config = dict(
    num_key_value_heads=1,
    intermediate_size=704,
    hidden_act='swiglu',
    attn_scale=0.125,
    parallel_block=False,
    learning_rate=0.00121,
    weight_decay=0.1,
    warmup_steps=270,
    batch_tokens=32768,
)
Each number is 128 + 32 x the weight over its row's rms, rounded and kept within 0 to 255. Layers, rows and columns count from 0. The size above them is the row's rms in percent of the matrix's.

# layer 5 attention query, 256x256, rms 0.0551, rows 29-32,93-96,157-160,220-224, columns 64-127
size [105  97 110  76 112 107 105  77  89  93  97 175  97 108  87  96 109]
[[139 148  96 183 146 205  75 126 106  85 113 111 122  30  80 114 177 120 101 131  96 163 113 114 118 148 147 145 178  78  98  92 129 137 113 129 128  80 106 204 118 170 124 137  80  96 104 136 175 197 114 138 134 116 161 119 154 121  93 142 138 131 127  89]
 [168 175 142 187 100 148  93  76 102 147  68 141 119 108 221  76 171 131 119  88  98 143 123 142 152  74 138  97 177 211 141 135 127 155 104  77 107 136 133 142 113 137  89 161 137 123 137 100 133 176 104 191 159 135 188 114 168 148 107 141 164  66 163 174]
 [173 130 151 159  99  71 146 161 138 128  82 109  80 110 111  72 151  54 131  71 106 118 152 103 213 117 120 141 121  92 133 136 136 156  91 114 129  95 152 121 167 182 210 125 123  98 133 133  97 158  85 155 112 157 194 118  86 143 116 126 155 112  96 129]
 [199 196  85  82 171  60 103 128 161 103 114 104 157 118 158  93 127 132 153  86  96 146 146 176 157 108 132 153  90 130  83 105 157 137 111  72 153  97 122 111 151 137 155 237 137 101 161  92 100 148 170 130  87 131 147 106 123  90  84  93 148 154 145 174]
 [ 83  90 145 144 117 161 129 107 112  61 113  89 118 122  86  99 147 164 124 129 134 122 156  96 140 172 129 112 157 127  96  81  96 163 112 140 129 145 141 180 165 141 180 160 132 142 100 122 189 116  87 145 117 115 163 147  76 106 148  95  88 157  73  81]
 [164 169 106 148 139 132 115  94 119 105  54  72 158 115 178 116 169 142 157 117 169 130 129 118 158 116 155 110 111  80 126  76 106 162 110 112  96 101 106 125 146 118 128 132  98  74 100  71 100 134 133 107 164 116 163  66 114 149  94 118 128 110 107 148]
 [152 125 151 100 118 167 133 170 179 169 107 127 126  94 190 148 114  86 174 111 151 129 131 138 108  94 119 182 159  73 154  95 164 108  75 130 117 115 128 159 161 153 144 107 135 134 143  82 109 174  98 115  94 171 141 144 125 177 131 111 121 108  69 144]
 [113 143 105 144 103 167  87  96 133 157  93 100  56 151 150 190 114  93 141 140 129 121 112 175 127 150 111  91 137 121 174  89 140 181 127 125 112 138 113 112 112  84 125 153 168 120 136 163 106 132 136 156  85 151 121 134 195 122  73 119 181 159  80 194]
 [ 36 126  59 135  98 167  65  87 148 119  72 153 167 181 143 138 164 127 164 115 143 115 141 106 132  82  92 149 135 140 124 131 149 116 145 109 147 109 140 131 150 120 161 130 175 144 137  99 116 132 168 136 135 136 188  76 150 126 140 144 125 104 126 124]
 [172 150 135 137  97 127 139  70 156 112  65 102  94 145 118 180 186 249 131 144 115 174 145  94 157  41 106  64 114 159 112 131 106 133 136 145 123 141 138 115 145  98 170 106 134 172 103 133 140 142  82 132 124 183 152 119 109 110  83 131  94  87 138 125]
 [193 112 152 133 123 170 113 158 168 154 118  97 167 130 111 158 139 194 193 133 129 139 129  97 131 100 123  78 132 148 164  68 143 118 134  88 173 111 127 134 154 177 141 144 106 118 122 113 110 128  90 178  82 108 127  71 147 119 122 221  94 165  88 132]
 [102 141 143 160  92 127 128 103 113 100  73 105 137  88 172 101  64 115  89 143  86 190  91 153 180 101 105 109 186 154 190  81 164  93 152  99  78 145 110 116 115 118 134 113 166 159 155 165 140 122 176 104 136 105 126 153  81  68  85 192 129 113 118 117]
 [ 75  66 138  89 116 137 129 190 139 159 245 160 173  68 125 132 112 145 132  93 169  89  99 139 137 167 147 110 100  42  64 149 109 128  84 184 158 147 107 174 145 145 110 137 125 120  49 133 147 107 132 125 145 132 113 150 104 154 136  49 124 131 123 124]
 [131 122 125 117 101 135 100  94 119 123  78  95 127  83 128  90 171 183 141 130 136 162 147 116 185 113 123 118 104  94 104 124 136 189 111 148 132 166 108 149 168 120 161  84 107  86 108 106 181 182 131 151 138 122 185  47  16 137 102  99  93 135 101 121]
 [117  77 156  88  87 177 128  56 147  82 101 116 105  80 141 130 126 160 139 113 158 121  93  94 131  99 151  48 105 132 147 117 141 102 132 126 133 109  91 177 180  99 101  77  95  41  98 139 157  76 141  97 122 125 207 120  60 132 103  84  39 126 114  99]
 [201 195 168 110  72 125 124 148 185 123 174 119  70 106 155  89 146  93 119 166 140 113 126 138 168 122 112 147 129 134 131 117  93 103 113 127 143  79  63  72 140 100  94 186  70 110 109 127 152 126  77 171 105 162 200 136 104 159 127 147  85 118 122 115]
 [168 113 130 204 116 179  78 121 102 130 140 109  95 141 181  53 101 125  62 118  97 146  80 141 134 138 142 124 161 159 127  92 118  48 128 154 113 130 172  95  73 107  95 137 134 105 126 155 123 145 148 123  90 102 129 133  95 111 104 181 148  87 141 168]]
# layer 5 attention key, 64x256, rms 0.0545, rows 28-31, columns 64-127
size [ 99 102  92 101]
[[134 137  66 137 142 113  89 106 132  96 169 174 159  48 145 134  85 113 103 115 169 138 120 168  86 111  72 122 121  97 123 120 139 154 137 113 103 127  96 154 112 104 118 131 153 187 129 163 131 164 158 109 106 107  99 132 175  58 158  96  92 182 184 137]
 [ 32 174 108 137  83  77 121 139  95  97 165 116 133  93 132 152 114 131 149 165 163 107  84 185 160 115 166 146 130 164 152 107 147  92 111 122 102 141  46 156 113  79 142 101 115 151 147  94 132 162 158 102 114 149  98 206 137 153 163 114  95 132 174 125]
 [ 95 172 175 124  69 115  95  86 175  90 113 158  90 158 141 138 184  90 101 145  98 123 126 182 182 114  97 123 163 192 144 129 119 115 152 133 130 109  86 129  78  59  85 185 154 117 141 167  71 141 158 124  77  83 117 131 153  96 162 147 104 130 139 124]
 [ 93 123   8 145 133 166 158 165 109 101 124 125 118 143 172 112 173  82 114 151 109 173 173 171 118  90 135 140 147 160 123 158 128 127 127 161 124 102  92 171  99  84 128 107 161 151 152  93 122  80 109 144  97 139 157 185 164 146 175 120 182  93 169 184]]